Each number is 128 + 32 x the weight over its row's rms, rounded and kept within 0 to 255. Layers, rows and columns count from 0. Numbers have three digits each. The size before them is the row's rms in percent of the matrix's.

# up: layer 2 MLP up, 768x192, rms 0.0702, rows 614-630, columns 0-191
# down: layer 2 MLP down (transposed), 768x192, rms 0.0598, rows 614-629, columns 0-191
up614 110:149119119135130079145084153115154150092095117118166118105104162132101087130209141151159111128124150079156119145123125074171018144064100108137181106132146075136119119087105104071131182099122138171145154152175135074194117118174065124145108146074103076128177102194164112132105161112121103100128129099139215130106093162193078105116147135123094150117151100149139177137215057086098133108145130164080126111140053129119109107106086138140190117151137129128113084136129105102148166095115126098151127100109107147087185139128174159148174108101137108132156100137109169104169145160140110095
down614 117:069118151121144066149108122066069126172175168080146087155147146106162149102122098106126119146167170138154124125130118106157186121123112071171103137162168117131140130154105178101150117081154171119094117102117123146156154125122099148138189131134169161172084130131127164116200132107174141123204109131100112090104137150090173051157125144112115131137121042122143108107109170110076082117102128139149105146076093083197081136127111143094097106126136135115164128096135177226156146139181045080186123120111152188159093128093060074159144105124125076142138145136138089147150121121130134172
up615 099:169093100114129109100050145114123105153152083170130138192108136135123120095084079125136107159141165127127129131141080102187099108161147164126103168193133132145121142124109103137123096145123109126143058199050118100065118083096138115097118194109153108129072170148175155132119157104148078159168085122144120129093000116161124080119132133118137141191104079117192182091107140130162129130117130149128109072124104130102132075140139114145137123184086140131120071143130087113090125087143095139196130125161166073097117101155158112086123097153089145151067137128137142103092128184113118076
down615 097:071197162143137136162165122114130122132136146103135136102174135154208110135158135135183175076115115147138135117116181192054107112119171052093170131090104102150121164138126159133099144155153104135125154125113085091110103089140078116167095139120155127146205135075133106127064130150135150139142105136187152130132139163105138200103119110140099073145131170172125133107200105130129077117159109114178148122155098129191212156172141156129074082086143133133114201102116069117128130098083129133048151090091122156168152171120146147171089200162110159128136142130111138121152122107172135170
up616 114:123133103160144122148184104157120137189152084086210120099143156113093120135148167171172117182159117116109123136167102115161097129134107095165178088173066114172089181090147150105187203080129133153125118096131152073149123100142100134175145139141113092143114112140183136117148127076108118139119129169142205154156111098140118192117115137152080125177091127127101121112152155095168112099132147227075148099180105143108127167133106146122128107160124145095091117104127019110149101104108122073133103110107156142050175118105163131123169109166094124109130212082162099113115141162121171122
down616 114:145195170083136132104127108150118080118100206171115064134157117053151163144116052113147154119185166100141130148058132166091130102115129100132074114114108114108136105118109142155081158069157147135115144166164136119126139084114150106176156147063133170157127100101122127110098123186115139132176115130073115127147148110126156096125125129155152175082087110102168085089080101187092099107047091120130109112094131140129097089166168148145140121110102111120138125123151193154055151077156161118086140144144118116120107089114117147194099040115147129167137089193150154117116117071084111196
up617 112:177084128123163086145097132149104117154160110135169110165150139170081142068164097110167159127116179160117119179150103157124091074133087150140163143106142134160133095064175086068092207129167118075069172156127146079171163159081106136121101130094176129118093168124140130112138189141161150131149113133142189100156153135106132109155140173151100069168163055129161126117141111093119176167123110144136138137140108164122134106130116123102106174205152164149127103122089073126107127156184124113062142050147109123080205133094136111175159116127108080099120106184098147140117121128126204168
down617 113:079127158119113087091113117131177172168091147131118044147153144107149140094125075144150124136156122142140166165113096124125108156075083103131091197149120096125128165155043132136167109062093123169110123065140121098114134107150154170148143113154155157149184113180120149098099089093143109081154169160116164137115117141148111143099160179080129201110112150134108178167143128132102154127068096091140074143135086076175158119150079108160169110130112185089126136113112112175157087086133133080171149201134134091130087138191084147120145187129113122106139153186139072098153121199085081114
up618 100:086104137144115077129120114185128170138092089158136155153106189128199167094151080118166106140086125115106036117080074119120130137145087071084083099112125038158098128143096143111140129090142148127091109170145160134141112185103100105128157103085128132140120067140162021133171171132143097124133123127157126141202151098107047125134155108096071152153111144124135140143128097124157168109136155123148092124061122100134110136171120170184112143125139097109138140071115098178156127089172115142092139110092155117135111108108140139127156188123124060188115142091054136138156081132188115103
down618 100:155094125112150140141130179153101120112146127073186125129148133174094095102117110189097151095132137126109182113153152101157070100121208148090181138139114166114114110096124142123127159158095126218115070127111145174137110067199094161121090091124086130103194174132118166136139123103105126129192120084105121128101155202133114109084114138145165068104128112110120205045172102140147159139194167084080146144180107177101117083132138145159084120118122167137097208154103155118089131112077098150130095138098117098157159135115163106144109153154154134099162143125162129159101152120114168054
up619 105:119119095122125132201155165142186188145119122135120101167165177102150045158158111149144101133154102103122188154160008152130091072180095069165121149112092168133179130184157115146163178053098119080098122132091122122105120200068102117136073144125105119133156155129142150098095148097108133148114071118131149168168181135133158150149142179114106150136154118140135137120155138065061098157123149124139174154118134135139115086105174145100128090095087136129097147133088118145123151102128120117127164090135127154129114188161085181143184096170066142101128190108092088125112131176125115094
down619 094:144141116196128134208171114132146176132141137145148169033124096127113117139127113107115113139079170125129116138129179159119177168088095144168133079214124093144101138130148115130126122182124117082158081148116133080102123098112082188146128157148079131145089118124139101151143128160139046103123131127143133126087069142165055106093155100151155095075055121131094107147115079109101117100139190113121104163190181141107161166156150131070151176161114162151145099170144223116109117118085114131120111168142103168178157087125133141091131124110111102160144118057149123117078129092170073134
up620 099:144136072081137105092110109120107144135173153107102150172150140214079062136108159158100097079133150102137133114098148092156121095129169136098184115132149124091175096184161064107078132132103144205071127135095107071194072148118135138176127067153139101143136186160134154146088225098117144131120116114166093097145161095181140134053181124110086138147117130096164130118104150069170118157166112118108175117097138163148114109119163123172107108168083195097130140110102135118125102092129108088124147078125097102103145153145115131145129141141133103105171150162148095121133109234157141098
down620 100:112146104168160116154144142148122137148131068113151127068096161113123146115110098158089132101121118102152130119132126190115142195181070176141128063113111183132187140152106178161107114150110100139132119108155127156109110075140237091154135087107150164146125132111134202122102128120142159075175159115136160083077119118201253136133054072195174130081120107183105112102115126128130096144119130110072151189157100182149108143117099110160113182100139134133093098133141168107128119119144129123133118120151110167107137158102191085133137098144138150100138088085151161154148067097147151134
up621 091:108095121096068170147181104081166122109184185161143099188168186170109119097085138112121176148130161166165101088077168154084104099133131147114116121203092116123122078171116098114153140132177133075144098114111125100113108085122119073127165117089128170132121162149111136115180145115158115140113138142119183073174100123118124153178089123140097100079176043148113134071099166094072148158144124140131142097166138092158239129149116144132131098097135112133139125143138124127117126151126179124157093143152166200136148116176125177119159145158156161146093205137154181109164105120178178149
down621 092:156101116134127131123158140135119103143109091144117130140149188088138111157196190147134098159172159139116172151121160142098146126091172074153106137055128171104181115119066171106101112089087121151100156150152183106079167103131147121076097084156103128144149102121097118167135148099095163088104070167174110106198168105135145074106162167117148126111117154108154113137149122101124142149132137159134116153119140118139060115093142137147032179102130089120141190124108169146166098102143047137131120111093063114085136055126147107113156076103103049101129104208139060176101108158115135121
up622 101:132062104114169085133118139085167141144137118153127120144150153138151128131137132152085076159127139126130159125136097197123126141141104200134120070094142085122183158089142130109172156130159125184122128164081135106139158214107150083115176118104153143144099102113159124113137161144108042141157151110062207190153173168167116151050158144142115116162147103124116161105097198105117084136132106173140152117105081084158127179117134068061098086107104120125059132088129135133168106115169146109157145086061136125095072128097189109128136114130134106162140200131182119105168101160106112092
down622 101:174153097151130138177096066126163151135144127158135164095115088089161128217164201113124197150168141104152114070154144088107157129108126076165135097141093138127043153165149149151146156143135125098136118130137164117140096128152107150116098109127126110079170081177089075059186135114056100150091110168137081155162116123149094094136138053109183167130103101123135083115180100074122136136054191165135154106165146179107138123131163139160133158155123153096145097098167067173087095136151123116086150190131113144140134160148136124075193174110114127103115114121107106091144109114129106163
up623 101:065146157152153143149100161103128104143152116167109162175174129136108170124091053114222146186137109114115126155083127106156091112156104116086121157131161132055103112102123068127126154063184092106109109093135113155093067116125104103157140098115147150197143141124147069093171158152105098127144093179078115189099090144132041174128105112164110176151176099149119146133156146105140133150147077116180134052139095143163098114150115171153153149155140158113123123095113091118169122086191143139138148125071160132137075164197163185159168151151160136093137133097090124140120109166114162143
down623 099:155118052129136146216107180089120113116095195093103143063149144144109103145156129119084098125154076122182091119079122127087088094149142132138170124158079106084109140175162121088139143179096163159131084129165138075071104122169090138173092131128140110137159124129112132132086085148154135153176096064132159174127157108159134090149177118162133143138137181145076103125180134114085124130103105142088107138152132090137069122108168079079102171098137079157128179074156115123089151099088116099161122127121113165173172082069095145147044106130149134128079138128129174095145194135089131081
up624 105:176046099115161157151104124140117124127135129102090145156159141203126083190166106157123142136155139155149114143168127163105154106091127083145061138201120161106192152118103139092172139084094149082177167151121204128072063126131115125091171110168117117169109171154113116125152138115196144196210108100079142213146106183140128121152139115192175148166101155124132126122151148058137093109112136165071112159141118137169147139199128138140131142135088134117135130118145136153134116146157109112103161122163089174123124179125132175142134142159069146148156116151170065104092096160091135112
down624 104:127100085065128095079098075114119176078153148109051127118065153136189100115109176159138108068113112106125141109164069187082143146134098167187134151131179121135115084136105133093101120157084117166120119091091116069153135081103126115145134153127181153167106112124166140143146141120161098211098167130113122140137125123186118131130119061121153108156120154099101148111069133001096124188129154154086111098116137143160093176109128123190113138143077099142125137130081135144093117111097148105163115188147179133108104103089098115146117107147143099096111164040135135088148094126104105093
up625 105:144154106092087187098109143108135141122184126180115185152135150092124091091127091114118151134130121103122130180095148120120154128066097126150118179118140064106062140114161076087091174129132103086150161070099100068159104081161128103121136103108137143179123094150128139171124152124147105141129166151097142156113178125124082136090179160135089116179170156112194111153121121164116158173074137136089160126182112126105093106163143099094145103131126163125089104150165090098075115155082036124109138048139096175109138127168083157143125100147086162185085093181058166144104158201117141127
down625 110:086153085126114137091100129127171121168116142118095070093147165100197115140146187109153168167132162172144135148102124157163120150143183158154122157184161085098095120133079077120154106190124139128119196171125148106082157163115074122128127132150141107095163139160129122096124136157159139098151082155131133076106112116116064190125142123094139154112097088053148139154110113070121112127077081183212104143114119107103106168161178194145130139069105180100144107113189152163135121174114130151075087126131154111152085113034089084109115110081134113110101105116119066146125101112138079085
up626 101:107158100115100135167111104091155092102124120156124149137105178140153116130196109116163139145146123137163153165131119185112127181104144174120185107154174135152070157091153140105233079143098139173221122154126104092144162089127107103118105120064145116138095126154201169087109158148141078144147174129173162099084045117150087186093174126120121110141147110104134142160176145139169117069172168172140098131101146114119148140135100112119137028109130135150110066099088131126147150154176149118183135145149121101152113065165137155083119173104125120128135100076150163080073118125163134111
down626 099:090157162078147171144115162110088131179066105134158136166104133156146103153104108127135087085167186098101153112188091080101103125216091156140096122111088083171150101096099154123074166111127119030081143116109136121146189165145066142074110134163142125206145196055107079132161195107128083143103121148157141115191128122130112158166125125148143142101098137110138168184103106089087113190135104066151162110143100134123107096097153140124090140119141142159156118099146105126163179165154071110164145130118102157085164135137095108160073152132171152110117158115130144145139124121107123188
up627 101:126086120072176170115168097105069072130204094140089110120146159127102137149124096193124099108151140147211167147161108124166121167105140133111122137201148049091090204157128168098128149125122119193193118110144177111130132141151080135079133119144145063149158143175182127110148171131140141117144108124120110139209131128122106135148161128068064100146160079139140119136160136106198100129105164151154092092147121133116092121137167083173081092158157152185136132128206131157131105123096123135123138093067156155125105082091154158139098185117116103141103088092136138085164148131122176111
down627 099:158151093188087113088112106104158177163166170174114124178072114138174120110111146144120141159082123146097096101080138103132141117119124075170128102074137135174117088081138126088127098080152142168087165151085089165142133156102073121143088116174079150099107123128049100146093121148108103163093154113102126082116061054140062155148170139159103146146137174081122104193069161082166118117146133144093126124154155124088185189100127171136155106061093163138128055094097109161141145105152082124143141132138118101123122177170116109093159137136128133153142154099117140112080100219097123151
up628 097:111117126119118090164144174202132105106133146094118077087140129141102127133138126147125114122124122165121093131176181138065120111129096101150096129195150174108210107086157092091113174106146078063111115109086113140163117162082068119146144122094079160146106138112095071111168127050154127129180131076098134161106165155180056082142133150203142156095089124147120132141136117071147119086149114108126085112164163132078184096189058175113105106131159116125096166142165140133109119102157145106123153067130096120105129194135125229166171141150106111120153177145134164112155107132121149109
down628 100:107146134129117121141134085119134120092091109104149084129140162098113158100159114183095124139151160169122192136146096147138081095117168161133171105055141130123092151083123055133155134205093174121147187166108127120106126109108104170160102114109163190150153121060089103088112135134111060139095190133151108081139069168174084130116161128045149126110167114152093184142118181145119068112115139202150130170146113086078133113123138157164128082101150155153052126103117074074144177187113131111149102100130120183133143086146126093145067156168113144130081123131177109121093152094114123157
up629 085:147175167086103157136128152130092063127177121126151114192168141123101137106139113132145163162135100158203082112160109152114089161104114129150147162157119156119120153107172044138191095123134198058164135072101113169101145103145126095106147151134104177124120186112124141049140175091116107118154149132075151103103102132162135115080119180178107104133057089119150156108075192112170164150156103167151077128130125087095075070136123081164106157163123192157139076140168149141102184116132135155104138119151159085078134130132134139154142131095058144138070135165175146125133177133146137104
down629 085:114103092106126141118148128127140122173183187129121091064109081176073169160076109117119122073158118150092203128084150148123161160133152108102173097106145117147134138145092105172138117143156151144094147191135123111144159104098189154141113124148128104089148093153117094146144065139196162216142159085120134121149135202062097109090115115090132086125201150148142131061130104118129118191167177069120172143121187159151169156145142158141085122059143082124090152180138053106156133110103083162138185114147113095137090114120134097147096133132145168111150154172155157159118136119170152146
up630 102:121075133140133122154093092118122157130047102107116155134202176132125150129194134142136148170136140105162121147193138122141111130128054134137147172138073135123121124155182113093133126104110139126097141132133183079104083078177082173142109118120104104187161108150140082145104198086123131102148108139104140119112121103130091076139180136218115110170093115142124193171163066130207140083131127131168102131156139133123108137103113125097152180182120157151114139064041121179164113095099060121102095125212089154098107108146090152159133115089082101131151096142136133128117100122123063123